config.toml
n_kv_head = 4
norm = "rmsnorm"
norm_place = "pre"
qk_norm = false
bias = "none"
tie_embeddings = false
init_std_qkv = 0.0452
beta1 = 0.95
grad_clip = 2.0
batch_tokens = 65536
train_tokens = 148900000
Each number is 128 + 32 x the weight over the matrix's rms, rounded and kept within 0 to 255. Layers, rows and columns count from 0.

# layer 6 attention key, 256x192, rms 0.101, rows 149-166, columns 0-191
[[114 115 158 111 195  91  85 131 155  77 164 178 146  82 107 103 110 122 121  94 150 137 153 152 141 126 129 102 136 118 160 128 133  94 126 168 135 112 190  77 146 157 102 127  73 129 102 172 120  94 117 148 109 125 107 127 117 105  46 122 137 144 122 149 137 128 177 150  86 117 136 176 161 118 149 155 121 190  88 108 133 167 102 128 123  77 166 143 117 137 129 141 174 106 159 136 142 118 141 146 165 120 123 175  91 107 146 130 170 146 168  96 120 138 147 122 124 113 110 137 150 144 163 144 151 148 126 167 124 120 120 154 120 116 195 165  95  87  74 166 112 115  98 108 139  89 125 131 121  88 112 120 119  94 156  82 192 105 150 140 183 121 149  89 139 186  56 125 127 141 145  90 105 154 147  99  70 105 148  85 137  89 170  81 139 145 117 114 128 115 122 117]
 [175 100  98 162 107 147 113 125 156 160 125  96 143 165 130  81 126 126 133 157 126 107 123 134 112 175 149 176  85 129 180  70  89 137 125  69 138 124 182  94 157 171 110 103 183 152 137 126 154  99 104  83 154  81 113  88 115  88 108 102 127 139 117 122 113 148 132 146  76 119  94 115 144 139 116 151 115 147 125  82 104 111  78  90 130 116  90 154 158 183  98 113 176 119  95  75 191 119 118  99 125  72 119 117 117  98 101  83 146 148 129 120 121 174 145 136 128 123 176  95 159 102 126  78 145 122 123 174 129 128  80 148 143 113 182 142  95  97 112  59 136  82 124 127  94 159 106 150  70 152  74 140  73 151 129 145 127 134 155  89 132 122  87  95 120 126  60 107  84 112  85  82 104 114  92 160 116 158 105 105  90 134 178 147 163  92 156 119 174 120 178 169]
 [111 109 110 139 224 123 158 108 155 152 139 138 107 140 155 127 109 153 139 133  87 105 117 140 102 119 152 161 102 144  96 147 112 126 114 119  90 120 124  98 104 123 122  97 134 130 154 123 121  84 176 134 129 120 111 129 138 108 113 121 160 172  99 107 185 163 104 134 108 122  86 112 163 135 139 101 102 176  98 102 153 113 110 170  68 168 101 110 100  85 127 150 138 141 138 108 106 169 143 118  91 145 133 116 110 103 173 145 109 163  82 160 136  87  88 120 103 176 114 100 156 108 136 169 147 166 141 170  81 102 132 159 132 128 125 152 173 146 171  98  90  84 156 129 104 124 128 153 128 146 167 171 155 147 144 108 118 164  87 119 137 142 109 105 111 146 154 152 183 116 150 155 144 118  82 114 127 152 107 120 120 132  84 131 130 127 142  97 150 122 127 116]
 [127 118 143 124 109 152 103 126  92 132 124 141 127 163 139 150 138 134 134 134 148 195 146  97 179 144 143 105 136 127 127 136  92 124 115  92 133 100 147 103 143 121 132 127  70 135 128 162 109 125 108  77 147 116 149 129 124 141 114  77 116 156 134 128 149 153 150 139 213 147 144 142 126 126  92  92 151  74 126 137 133 194  96 116  91 114  72 118 134 104 135 137 114 171 149 151 123 122 118 117 111 159 175 161 166  86 144 156  99 130  72 141 184  94 109 129  59  88 155 184 111 140  94 139 104 159 149 115 110 140 112  99 146 110  96 144 143 132  94 133 137 127 124 124 110 123 122 119  89  98 159 147 130 168 126 108 109 128 126 143 137 138 107 131  89 124 181 150 122  91 115 177 156 185 190 118 123 144 177 165 103  73 103 143 105 158 108 161 122  99 110 152]
 [159 128 124 108  74 106 134 165 155  83 141 157 141 150 135 162 117 148 131 152 122 153 127 128 125 110 109 124 107 123 116 120 122 101 137 100 118 108 144 124 162  83 121 125 123 122 114 114 101 101 147 164  90 141 178 123 105 162 115 155 107 128 152 100  42  71 104 182 182 184  84  73 108 117 120  91 118 142 112 144 105 106 116 127 111 106 144 111 156 143 120 103  96 175 125  94 148  85  69  81  91 112  88 106 146 104 136 154 166 157 134 162 100 123  61 170 149 118 180 164 110 111 157 126 126 178 144 126 106 115 189 100 110 117  78 129  89 113 105 159 150 147 103  76 154 138 149 137 106 131 160 129  69 133 145 147 144 151 171 115 138 105 115 152 136 120  68 160 108 142 136 122  96 103 126 108 118 124 155 124  99 142 125  63 132 117 112 144  70 134 133 138]
 [153 126  95  88 103 184 112  92  99 102 161 133  85 129 170 102 157 134  93 119 126 124 139  98 124  80 163  83  98 124  96 115 165  86 149 133 116 149 135  79  99 141 132 107  86  90  99 135 139  84 107 141 142 128  87 108 147 132 129 110 112 122 114 103  98 148 119 131 109 156 101 110 104 147 137 106 125 121 130 146 137  61  90 113 156 141 112 131 170 105 162  87  92 117 138 107 134 181 156 153 103 137 161  93 126 155 103  70 168 112 158 136 116 135 131 110  56 205 175 101 123 136 154 149  90 111 114 132 105 127  98  96 143 133 122 124 132  71 149 138 110 166 121 113  96  81 122 124 101 127 130 110 137 121 165  65 127 154  93 163 165 109 121  74 140 116 139 106 195 130 182 115 116 138 123 119 164 157 163 146 127 103 120 122  94 164 159  94  93 143 136 129]
 [161 155  57  99 144 192 127 206  90 158 147 135 104 103 105 160 182  92 164 171 160  80 146 100 150  88 146 129 123  90 105  81 125 135  91 137 124  97  80 115  81  72 155 136  91  79 119  88 132 179 159 105 194 150 102 123 104 150 184  58 124 145 113 143 148  97  92  83  63 163 144 126 118 101 160 109 174  98 198 167 177 155 155 124 154 156 184  84 119 105 119 165 153 122 136 140 105 138 163 134 124 125 224 131 202 158 126 172 119 126 144 140 176 145 108 100 101 172  66 113 122 123  93  95 114 176 124 111 185 149  42 112 159 156 127 112 207  63 161 117 134 134 123 166  97  92  87  89 153  99 111 164 102 130  93 142 169 131  92 130 120 114 129 164 145 119 129 144 135 154 144 213 148 141 126 115 113 191 129 167 126 118  84  81 135 129  98 115  82 134  96 134]
 [139 153 139 160 146 165  79  98 110 119 111 105  95 176  95  98 137 111 125 134 148 126 142 180  63  88 125 108 113 112  96 105 136 114  83  89 123  98 140 159 147 154 136 167 116 160 114 101 164 100 114 127 104 119 142 137  97 130  93  97 138 140 120 125 150  89 126 125 162 135 120 155  90 103 148 105 108 155 155 166  97 152 117 131 137 184 127 156 119 153 137 122  81  94 143 176 138  78  75 117 132 120 152 138 103  55 109  91  79 125 142  98 141 141 150 154 159 123 132 115 147 134 137 130 164 136 127 178 125 114 163 109 133 139 115 137 181 161 170  70  84 121  76 156 108 131 170 109 162 129 137 121 116 135 124 111 121 114 120 135 131 186 156  93 128 106  98 153  97 150 182 100 123 162 111 106 132 157 154 140 123 136  79 137 126 161 146 145 149 152  96 135]
 [ 80 154  93  88 126  96  78 123 128 108  84  99  95 157 144 131 124 181 170 139 120 141 147 115 157 110 162 112 110 130 165 120 123 121 132 109 108 147 105 146 136 130 108 161 124 132 123 106 109 143 110 113 166 127 160 129 148 140 132 185 127 108 185 124 148 149 104  79 175 172 109  52 119 126 124  98  85 134 144 117 141 136 142 121 113 125 102 124 117  88  99 175  59  88 140 126 208 164 135 121  89 173 151 109 149 175  92 126  94  99 132 108 121 167 115 104  90 191  99 115 103 134 148 154 139 159 101 107 181 152 167 112 115 121 129 182 143  94 161 130 112  92 143 157 147 118 160 135  91 114 109 130 113  76  92 151 147 125 146 136  95 152 149 148 125  93 119 135 149 142 152 176 149 148  60 117  71 157 167  97 140  95  92 138 129  91 121 104  97 118  83 132]
 [129 129 139 119 105 107 114 169 144 113 163 147 136  80 125  81 136 112 120 161 129 138  88 151  91 116  96 105 154 132 188 114 162 129 124 133 126 151 127 124 183 122 126  61 135 152 127  91 144 139 120 138 118 136 182  83 135 109 134 120 116 148 115 109 123 106 125 168 113 107 136 153 144 129 130 108 108 111  62 169  66 200 144 111 156  38 119 147 174 141  83 138 109 157 153 124 115 116 181 168 164 146 145  79  88 167 171  72  92 141  92 146 120 132 156 121 119 113 140 160  92  98 160 114 146 134 137 124 134 124  70 142 135 174 166  69 139 126 152 116 141 111 114 125 122 154  78 159 112 128 143  95  87 112 130 100 131 130 179 113 161 157 110 122 132 153 152 109  79 136 106 142 114 125  91 123 127 111 102  98  87 137 142 169 169  91 109 113 148 105 134 171]
 [166  97 144 130 129 138 145 133 132 102 126 127 129 116 151 168 146 136 122 118  97  82 113 170 168 150 129 160  87 108 109 116 172 136 184 181 160  81 125 130 120 154 134 157 162 157  95 147 169 119 109  97 157 104 111 160 161 163 131 144 112 143 129 134 170 102  44 157 210 120 178 141 116  85 101 133 140 112 125 100 127 175 119 107 151 102 105 136  92 117 175  93  85 120 127 179 126 172 121 139 148 160 109  62 107 135 107 108  91 160 100 160 108 116  75 137 124 135 156 137 144 112 121 164 135  91 104 122 162 134 122 137 156 126 103 120 181 130 148 109 112 133 139 175 104 115 159 129 155 115 131 128 149 120 158 114 171 123 144 111 122 139 165  94 154 102 120  85 104 154  97 123 156 102 161 166 126 154 152 143  85 102 159 138 116 126  78  62 100 195 100 100]
 [129 153  92 122  84 131 161 128 123 140 136 165  98 155 149 126 124 126 133 128  89 125 100  80 135 148 163  95  95 161 112 145 139 135 139 114 136 102 108 167 150 127 130  96 109 111 108 130 108 123 110 142 107  98 127 148 142 127 169 112 137  82 136  79 101 130 161 107 104 130  98 143 132 136 149 137 144 114 153 127 131 105 103 142 115 123 136 103 118 115 131 129 106 132 117 108 178 110 175 159 133 103 151 100 133 152 114 210 126 150 122 109 150 108 136 127 104 114 121 140 141 170 127 104 139 107 109 120 141 111 145 127 178 138 134  93 124 110 177 172  99 140 112  92 129 102 150 113 146 124 123 142 127 163 121 108 114 100 137 145 144  89 171 142  97  92 110 131 182 146 143 126 124  94 155 121 146 132 157 153 106 160 146  99 130 135 155 105 130 111 102 105]
 [ 98 153 142 131 143  80  56 127 169 126 149 142 169 116 104 107 113 139 139 113 125 124 119 137 120 120 115 157 141 105 141 155 168 147  91 126 128 145 165  72 155 176 106 131 153 157 138 120 110 157 105 124 104 109 161 118 140  97 115 110 127 149 107 149 167 110 165 152 107 113 111 139 132 187 139 138 101 148  99 130 115 187 111 110 129 123 133 154 144 145 110 133 174 123 124 105 129 169  92 108 114 117 101 121  75 136 168 123 105  89 121 118 106 153 137 138 156 110 152 134 130  95 111 120 116 126 159 142 154 121  79 117  72 147 122 102  98 147 123  88 168  83 116 116 156 102 144 151  91 151 125 113 106  93 130 176 119 137 103  98 150 148  83 118 146  99 118 142 129 106 115  85 141 103 121 146 149 109 105 145 121 162 143 127 135  94 105  78 157 101 140 133]
 [139 117  99 189 153  98 168 129 125 132 168 169 148  99 113 148 117 140 128 153 106 101 110 148 126 129 126 139 125 132 129 165 129 141 124  84 127 146 129 119 151 154 119 136  99 184 126 165 106 167  75 162 102 142 149 145 100 109 121 138 162 183 123 129 147 109 110 183 122 109  74 134 117 166 110 147 117 149 126 120  81 130 116 141  95 108 153 145 113 151 134 121 204 141 138 105 159 105 143 148 167 144 143 107 104 193 157 172 129 128 106  60 170 129 162 163 115  89 128 108 167 114 123 102 155 147 107  94 118  68 141 145  94 159 149 110 113 136 135 106 127 188 101 128  79 116 145 141 145 106 118 104 111 112 143 144 100 137 148 129 167 156 113 153 140 142 103 118 145 136  94 115 112  61 137  96 126 123 109 122  74 207 118 135 158  89 101  94 186 141 151 147]
 [ 64 101  78 157  82 103 105 140 100 123 156 145 136 156 108 212 121  99 121 144 120 162  88 119 105  99 130 124 171 129 103 146 122 101 161 119 102 119 122 145 112 124 115 119  83 116  89 145 116 142 128 133 148 111 119 128 103 119 134 116 172 117 136  50 122 162 122 142 165 115 128 134 102 119 104  90 122  88 123 174 101 112  85 105 138 141 154 106 122 134 103 155 158  88 127 121 131 110 164 153 118 136 106  83 158 197 124 180 174 136 137 131 143 120 130 176 101 181 104 184 118 108 112 123 116 131 103 119 142 145 105 155 160 147 113 119 152 106 150 123  67 112 115 154 129  59 161 112 164  75 137 140 152  83 139 130 142 118 146 172 127  89 158 157 102  90  94 185 215 154 124 121 127 110 111  94 124 104 127 109 104 171 114 133 117 127 108 138  93 158 108 128]
 [ 90  79 136 114 100 141 153 120 114 148 126 108 173 126 120 137 101  72 127 123 119 100 141 127 157 151 140 153 147 141 161 123  96 101 168 184 139 136  93 101  97  57  83  82 137 155 102 116 101 112 156  79 121 148 104 123 133 138  82 147 129 135  97 158 166 134 119 104 128 144  72 139 157 167 111 111 123 151 126 102 148 148 148  80 167 115 134 129  70 145 121 133 127 140 111 115 134 133 178 149 116 124  97 143 131 156  76 118 118 139 104 121 122 163 104 148  88 173  90 131 129 156 107 116 138 189 147 130 130 133 178 119 140 123 105 109 105 106 154  92 153 112 131 152 140 134 110 131 163 113  63 138 133 149 163 104 133 104 134 169 112 130 118 105 168 148 137 187 129 118 123 144  95 122  85 131 146 115 155 119 148 147 125 146 166  64 131 130 165 132 180 180]
 [171 118 156 160 117 130  88  98  90 121 101  89 178  72 111  92 129  96 125 130 132 123 141 145  97 181 114 145 160 164 176 117 156 162 131 138 181 189 127 119  79 109 150 170 158 134 137  96 147 177 175 150 119 180 124 115  81 136  97 124  91 124 123 133 119 135 129 179  94 143  93  95 118 172  63 122 125 153 105 117  98 158 106 132 150 124  80 107  80 203 126 103 135 161 176  75  88  68 112 150 151 173  68 134 126 102 139  82 143 180  67 105  53 155 133  92 128  85 126 126 113 124 129 102 109 117 107  88  96 119  93 183 146 143 150 174  56 168 102 133 163 148 100 105 138 151  98 126 107 153  99  95 158 125 156 100  99  97 180 122 103 115 128  96 132 138 146 125 104 138 103  94 115 166 166 132 100  75 151  84 146  68 107  99 120 115 146 159  98 170 147 126]
 [ 97 119 123 115  89 164  86 132 117 132  86 157 156  86 103 100 124  97 120 166 107 136 163 157 118 151 108 101  98 167 108 171 139 165 130  97 111 108  89  79 109 120 137 103 120  94 167 125  77 134 159 170 112  57 157 146 142 171 145 119 100  95 150 137  95 121 159 159 108 126 113 119 147 143  85 107 178  62 141 137 147 127 123 191 125 159  68 145 181 110 115 126 128 132 163  84  77 130 122 147 102 149 178  94 175 145 151 137 115 145 107  97  90 148 103 132 146  61 187 155  76 187 120 152 143  80  77 128  99 145 103 159 130 114 122 111  97 168 150 154  82 174  94  78 113 159 131 107 143 114 176 149 137 118 144  66 144  92 128 141 214 131 167 143 139  78 121 134 204 108 143 106 136 136 135 165 162  91 136 100 145  99 130  66  91 154 121 129 144 151 126  94]]
# layer 6 attention query, 256x192, rms 0.0962, rows 150-167, columns 0-191
[[139 125 130  89 129  85 129 116 118  83  96 109 138 144 138 120 117 170 183 148 136 154 107 135 154 115 138  85 141  77  60 117 137  99 126 178 187  92  91 147  72 123 150 153 148 116 151 145 104 116 118 100  85 174  97 121 101 163  96 101 125 145 133 147 155 157 103 132 201 162 165 129  88 113 115 129 149 158 123  99 149 116 168 124 136  86 151  83 125 127 188 112 149 129 166 128  48 190 168 100  74 115 112 104 137 119 128  86 110 126  87 124  89 102 115 108 148 105 119 138 105  67 115 103 131 112 114 130 127 137 141  96 157 132  98 133 118 104 142 125 102 154 101 127 119  99 167  99 192 100 178 154 232 150 119 106 157 117 112 149 124 146 139 143 110 123 176  80 133 128 129 154 115 126 171 112 143 113 150 155  64 108 180 118 120 144 122 170 147 129 133 139]
 [ 97  94 117 159 111 127 123  98 104 111 145  90 166  91  94 130  93 151 113 138 144 177 154 106 175 162 113 165 141 145 158 119 135 177  81 127 134 165 144 124  79 138 151 161 127 158 172 132 122 112  83  97 142 143 128  89 117 156  95 108  89 107  64 143 111  80 183 126 171 140 149  95 109 148 146 190 106  95 123  69 143 109 102 130 190 117  77  95 118  99 123  78 154 137 138 130 100  85 127 128 161 148 113 113 158  89 103 103 159 116 150 110 111  81 146 130  98 147 154 122 107 140 161 117 118 139 170 176 158  91 128 153 119 168 143 157 110  82 105 154 155 132 141 131 133 148 129 132 127 129 114 109 101  97 157 125 171 135 181 158 149  93 143 117 139 135 139 133 101 142 164 140  88 187 113 128 102 108 136 115 112 124 114  99  98 111 151 169 136 108 153 109]
 [120 199 148 113  99 101  98 105 157 155 164 133 135 193  98 148 108 142 158 118 126 151 116 115  99 125  81 112 105 111 139 176 133  88 117 152 115 118 152 165 139 124 102 143 159 179 162 130 117 141  92 124 113  60 115 155 113  99 113 115 152 103 129  59 191 156 150 146  92 129 140 119 144 126 161 117 125 150 109 108 175 112 166 140 128 112 154 101 146 163 109 132 155  98 121 156 130 147 132 173 137 113  90 106 117 105 160 125 155 206  88  90 122 125 129 214  95 131 109  94 115 148  91 109  99  99 110 126  86  87 150 156 136 120 166 104 155  97 138 116  96 136 161 141 117 139  76 131 141 138 115 133  97  87 174 134 132  59 131 143 127 157  79 151 180 159  92 109 103 109 134 127 110 124 135 169 125 145  84 134 133 195 119 119 132  86 127 112 174 145 154 120]
 [ 89 151 148 143 155 144 130 130 108 175 112 121  64  74 148 109 110  85 122  89 148 134  87 119  84 168 133 132 116 138  86 157 164 100 114 132 108 138 156 182 171 130  62 120 128 162 143 147 119 103  93 146 143 119 130 157  80 143 141 164 125 167 109 148 167 174 113  85 103 149 121 111  83 120 139 144 112 101 121 143 134 150 170  84 143  89 133 181 115  70 108 139 105  85  99 104 112 121 125 178 128 135 167 112  92 145 138 141 139 106  72 120 155  72 156 125  71 185 141 108 124 155  78  99 122 144 102  67 142 188 130 198 141 108 139 146 134 112 129 119 191 138 164 131 160 157 184 153 118  97 105 119 129 132 113 116 152 121 104 155 152 125 128 128 156 117  95  81 174  91 130 153 173 130 159 157 138 172 167 154 143 113 187 104 108 185 133 131  90 109 164 135]
 [128 140 135 158 194 113  68  68 140  76 127 144 139  96 143 124  95  96 124 153 119 107 102 131 110 135 121 151 167  98 107 142 133 168 102  95 153 128 126  93 133 130 155 118 103 133 146 141 127 145 138 162  89 145 112 174 171 145 114 170  96 116 137 136 177 111 140 111 112  78  96 156 101 124 175 122 120 196 131 118 109 143 109 144 114 164  85 140 128 109 144  92 112 144 124 127 135 114 141 162 153 169  98 167 150 132 118 133 119 135 108 158 134 143 113 122 132 184 133 122 162 108 139 136  95 128 122 162 154  90 102 117 122 120 148  61  79 173  99 119 118 137 161 141 138 138 180 159 128  56  49  99 106 156 137 152 170 142 172 144 169 173 163 130 124 139 125 121 156  85  86 114  97  87 157 142 168 141  82 165 118 151 115 118  89 105 141 139 182 117 152 104]
 [ 81  68 150 139 136  90  90  73 147 131 108 116 120 103 145 145 111 177 139 106  85 122 119 132  88 121 115 139 124 163 163 137  99 164 136 173 126 119 116 155 133 143  83  83 120 113 126 132  86  95 129 124  87 117 122 127 135 136 134 139 127 153 116 176 147 155  92 158 125 122 122 129 145 143 117 134 100 146 131 112 118 128 128 124  87 103 138 117 135 163 135 164 128 119 145 141 126 176 139  79 177 175 118 145 108 136 168 144 139 148  89 167 144 137 143 132 169  86 145 138 114 145 187 132 113 118 104 184  99  86 144 148 115 148 119 100 115 152 120 145 136  99  90  56 133 146 120 143 124 165 139 104 147 117 148 160  98 114 157  81 138 105 173  90 122 143 189 105  79  96 108  75 105  96 121 148 108 100 161 160 123 132 148 137 145 121 166 106 152 128 129  93]
 [152 149 121  82 127  79 128 101 115  82 132 134 156  97 136 125 132 126  97  76 117 138  98  91 159 122 143 111  92 143 164  84 121  95 165  91 142 148  93  90 127 132 155 140 139 133 110 124 105 188 117 100 127 149 114 140 135 152 146 129 108 152 146 128 112 136 135 113 108 109 173 145 107 161 127 128  93 105 130  76 101 125 122 159 148 107 111 131  90 124 172 117 110 116  82  83 126 157 144 120 173  63 138  96 112 150 105 150 143 136 111 178  90  78 162 126 152 118  81 153 107 159 109 101 134 128 137 121 127 119 122 128 139 101 149  91 123  98 125 185 165 111 142  95 122 170 116 145  69 115 142 136 105 125  99 156 107 136 106 139  76 129  98 170 116 129 118 132 136  79 125 113 114 118 130 151 115 138 106  85 113 155 137 135 165  68 138  86 143 118 115 157]
 [203 150 139 166 141 163 145 100 123 155 151 110 160  85 149 117 105 129 122 159 148 147 156 156 133  85 142 153 180 132  83 115 152  82 102 117 172 109 116 106 122 150 122 115 113 137  97 166 134 129 133 132 136  88 125 130 157 142  96 122 129 125 143 159 181 134 120 137  91 126 154 194 144 162 133 137 142 109 130 129 153 157 118 153 101 110 109 143 105 123 159 111 161 165 145 150 109  71 134 108 127 120  94 115  97 118 119 144 189 158 154 124 121 121 142 139 216 112 152 106 126 113  57 134 119 147 125 106 116 148 169 180 111 150 110 135  82 111 161 147 165 145 114 113  75 171 137 132 101 127 131  96 127 116 136 132  61 120 154 156 143 131  67 145 123 136 100 139 130 153 147  86 135 108 125  90  93  92 174  90 148 172 146 154  75 159 118  78 120 140 120 118]
 [119 130 137  61 127 160 131 136 134 147 112  94  77 109 104 150 113 123 102 140 159 140 115 125 126 128 142 180 116 120 126 131 132 151 132 100 134 110 129 132 129 178  95 142 106 115 173  88 157 148 189 135 160 130 150 167 157 134 111 136  96 147 106 158 101 121 129  80 200 124 102 173 116 114 225 124 119 154 103 147 178 132 118 161 122 171 150 117 141 110 165 158 124 134 128 128 141 162 122  94 120 139 133 148 156 107 115  81 148 133 136  90 144 133 126 128 121 166  70 127 150 183 179 126 141  73 197  75 157 163 159  92 149 115  90 113 128 119 185 161 155  82 132 110 166 149  94 116 137 130 147 145 163 128  51 135 146  82 107  99  68 107 171 139 103 116 153 127 147  88 106 156 140 156 108 140 111 136 179  89 128 153 126 161  84 140  98  72 132 107 110 119]
 [172 128 144 167 117 130  98 118 127  96 147 138 153 153 119 101 126 137  96 144 104 111 150  93  84 128 123  80 153 170 129 130 136 124 144 150 102 108 105  82  92  87 163 101 159 142 128 171 122 174  90 138 152 137 127 140 139  96 176 107 134 136 113 149 124 136 136  88  64 113  89 129  73 170 133 153 110  94 110 160 162 176 139  77 130 125 156 152 143 117 116 150 125 129 146  57 147 106 133 184  86 142 163 150 145  90 144 129 170 160  79  91 119 152 159 122 115 124  77 162 120 159 113 109 132  64 124 138 142  96 172  92 130 127 116 162 115 140 126 164 126  92 138 132 104 130 144 126 141 108 111 161 119  84  80 156 107 127 175 127 162 142  98 130 103 123 120 143 195  97 142  93 145 134  92 124 115  99  90 118  70  94 194 171 107 136 186 109 137 138 156 109]
 [136 141 156 121 121  82 106 143 135 163  85 140  98 157 121  91 110  98 124 143  88 196  99 120 143 139 143  85 114  37  77 139  82 160 138 187 109 157 176 136 109 138 132  96 145 115 149 144 174  92 159 114 132 209 135 152 122 180  94 106 100 131 136 131 147 144 149 118 169 135 141 121 143 106 149 163 114  91 107 143 153 135 176 147 136 177 147  60 111  96 173 113 151 147 133 129 129 157 148  67 114 102 152  76 182 144 133  88  62 106 172 124  72 148 126  70 162 109 161 156 138 161 106 107 162 141 141  98 124 196 167  61  85 143  91 135 121  58 138 123 109 141  99 141 114  93 136  36 162 177 161 127 182 101 132 116 158 112 109 123 118  80 131 147  54  86 201 119 155  84 100 123 154 194 159 121 139 133 155  92 134  75 119 113 128 159  73 154  97 156 161  79]
 [142 184 106 119 140 110 121 154 115 122  94 140 117 157 115 103 108 162 146 111 119 138 110  98 140 126 134 140 101 108  88 137 164 127 144 149 135 137 167 126 126 135 151 138 148 102 100 124  89 123  95 167 143 115 136 144 132 113 141  96 113 146 132 126 148 129 152 122 127 122 146  85 141 145 185 173 121 130 128 149 148 189 142 135 129 107 126 108 126 118 161  92 142 142 146 130 139 147 114 105 126 111 132  86 132 204 148 124  97 135 169 113 152 115 132 104 138 174 137 133 155 143 142 164 138  67 155 120 140 118 147 106 109 123 101 110 142  96 179 125 145 164 128 114 109 115 108 105 133 136 163 113 169 121 106 181 118 128 119 115 149 151 127 160  81  93 140 153 124 139 189 131 137 123 162 116 138 140  97 122 144 126 132  78 160 135 156 176 153 143 145  90]
 [ 74 100 141 136 156 155 173 127  92 143 103 135 108 127 119 146 106 155 136 113  98 165 131 125 176 132 166 154  76  91  78 109 110 156 133 117 137 130 122  78 137 120 143 105 150 150 161 132 142 145 114 155 114 141  95 163 189 155 140 159 117 110 133 130  79 140 174 137  89 130  73 130 114 134 116 138  96 117 115 125 121 104 107 158 129 129 146  77 149 107  67 102 122 122  71 147  97 168 130 104  60 169 147 115 159 126 145 189  91 122 113 155 171 111 142 104 162 100  94 129 135 116  89 124 131 149 181 121 143 127 104 108 157 154  71  80 165 156 136 125 132 104  99 105 128  57 117 134 121 148  83  95 141  96 156 128 196  85  85 118 117 136 148 154 135 116 166 188  90 137 175 121 171  99 153 150 136 134 129 111 131 113 125 136 179 146 104 117  60 149 114 137]
 [164 156 130 112 118 137 153 158  84 156  97 139 124  90 127  67 112 136 146 120 137 135 142 156 136 188 159 161 134 115  81 118 141 180  96 149 179 148 109 139 131 109  93 189  99 130 142 116 158 146 113 104 159 156 121 155 164 160 153 127 105 113 153 146 167  80 147  91 147 141 121 100 134 128 141 140 124 153 166 146 169 105 118 112 125 132 124  68 137 121 160 148  95 139 124 131 155 207 112 108 123  82 154 120 165 134  93  69 102 122 148  76 120  80  93  77 105 172 137 145 105 115 150 107 134 133 131  60 171 107 123  68 111 130 120 162 140 135 138 122 138 111 144 138 139  96 136  96 124 112 148 128 161 100  92  92  71 156 139 143 104 149 121 140 120  92 141 124 116 101 115 147  79 145 155 143 110 135 118 122 178  40 122 106 110 160  84 157 134 132  56 129]
 [162 127 121 127 174 122 125 131 154 145 118  87 138 144 118 141 185 114  64 142  84  95 144  61  90 141 146  64 129  99 152 145  76 138 120  71 149 136 127  89 141  97 127  58 129  87 130  81 175  82 114 110  95 128 137 129 128 105 124 176 142 141 124  79 141 153  92 130 112 135  99  83 138 140 109 138 110 129 126 133 130 122 120 165 113 175 141  81 106 124 152 170  92 120 133 118 102 107 123 146 141 115 130 143 128 138 116 103 145  82  92 133 105 166 199 151 159 192 115 126 120 175 140 119 171 148 133 145  89 176 107  88 122 202 169  88 153 155 118 113  89 163 131 182 153 124  89 147 155 102 122 138 120 105 152  80  98 122 170 126  95  92 127  83 131 104  99  98 130  79  98 127 112 140 105 115 170  97 129  72 128 138 176 110 140 138 152 113 137 146 152 106]
 [159 106 161 136 143 115  91 117 179 145 124 175 111 181 121 148 191 137 103 141 108 104 138  77 104 149 151  98 156 123 125 120 122 119 128  88 117  94 116 152 168 129 122 106 124  77 136 184 146  53 123 122  66  90 140  78  94 116 115 138 145 141 126 102 169 124 100 153  84 148 133 158 111 155  96 134 118 122 169 122 149 141 135  57  92 123 123 142 109 117 114 159 156 151  96 100 195 120 149 164 121 132 148 136  69 123 145 154 128 150 109 146 128 204 153 134 156 141 119 117  91 125 153 125 131 174  65 139  96 143 113 168  95 104 139 107 161 101 125 104  98  67  98 137 106 158 134 202 100 151 153 180 102 110 161  89 120  90 106 127 133  96 140 133 103 179 142 186 107 112 109 100 152 164 153 122 161 127  98 151 132 127 154 125 124  93 103  99 146 133 130 147]
 [156 115 117 155 157 207 187 122  98 177 129 100 132 170 145 130 118 161 161  90 151 137 114 141 137 120 126 133 103  89 137 105  93  93 102 106 137 148  95 139 105 109 147 127 128 115 127 150 114 112 161 159 157 183 107  95 145 143 117 133 129 144 162 161 108  88  93 128 161 109 131  67  77 126 113 128 132  91 154 132 143 127  89 173 197 103 142  92 135  81 165 151 143 110  92 130 146 147  95 137  95 105 112 211 113 110 129 128 135 128 142 146 104 152  94 118 141 155 136 111 166  85 164 126 119 203 177 125 118 135 183 119 142 104  83  85 130 142  94  98  91 166 105 134 165 126 149 129 120 102 140 109 124 141 110 177 166 125 118 100 113 152 186 163 150  91 159 129  87 153 179 106 126 133 150 137 115 110 151 108 180 157  80 186 142 145 127  85  85 107 155 127]
 [129 101 138 134 122  94 166 161 155 129  64 152 140  95 105 124 130 149 124 128 130 132 133 110 117  91 123 218  87 108 119 122  97  86 115 133 112 108 162  98  88 148 143 167 122 130 149 151 133 135 124 126 138 108  97 128 130 102 150  91 106  83  83 181  76 138 124  95 119 107 139 113 146 145 130 121 141 138 137 119 132 134 163 103  94  67 144 172 141 130 125 119 128 143 118 167 148 136 179 166 128 166 160 113 136 139 137 181 176  97 124  81 136  88 126 177  92 149 111 122  99 109 112 133 137 114 136 120 115 120 113 156 125 135 100 104 173 139 140 172 146 103 132  91 134 122 141 158 104 131 143 150 159 124  91 142 137  89 113 159 122 129 153 106 130 132 139 138 104 109 129 152 149 137 132 120 123 116  84 107 120 107 132 143 111 135  99  78  99 135 164 124]]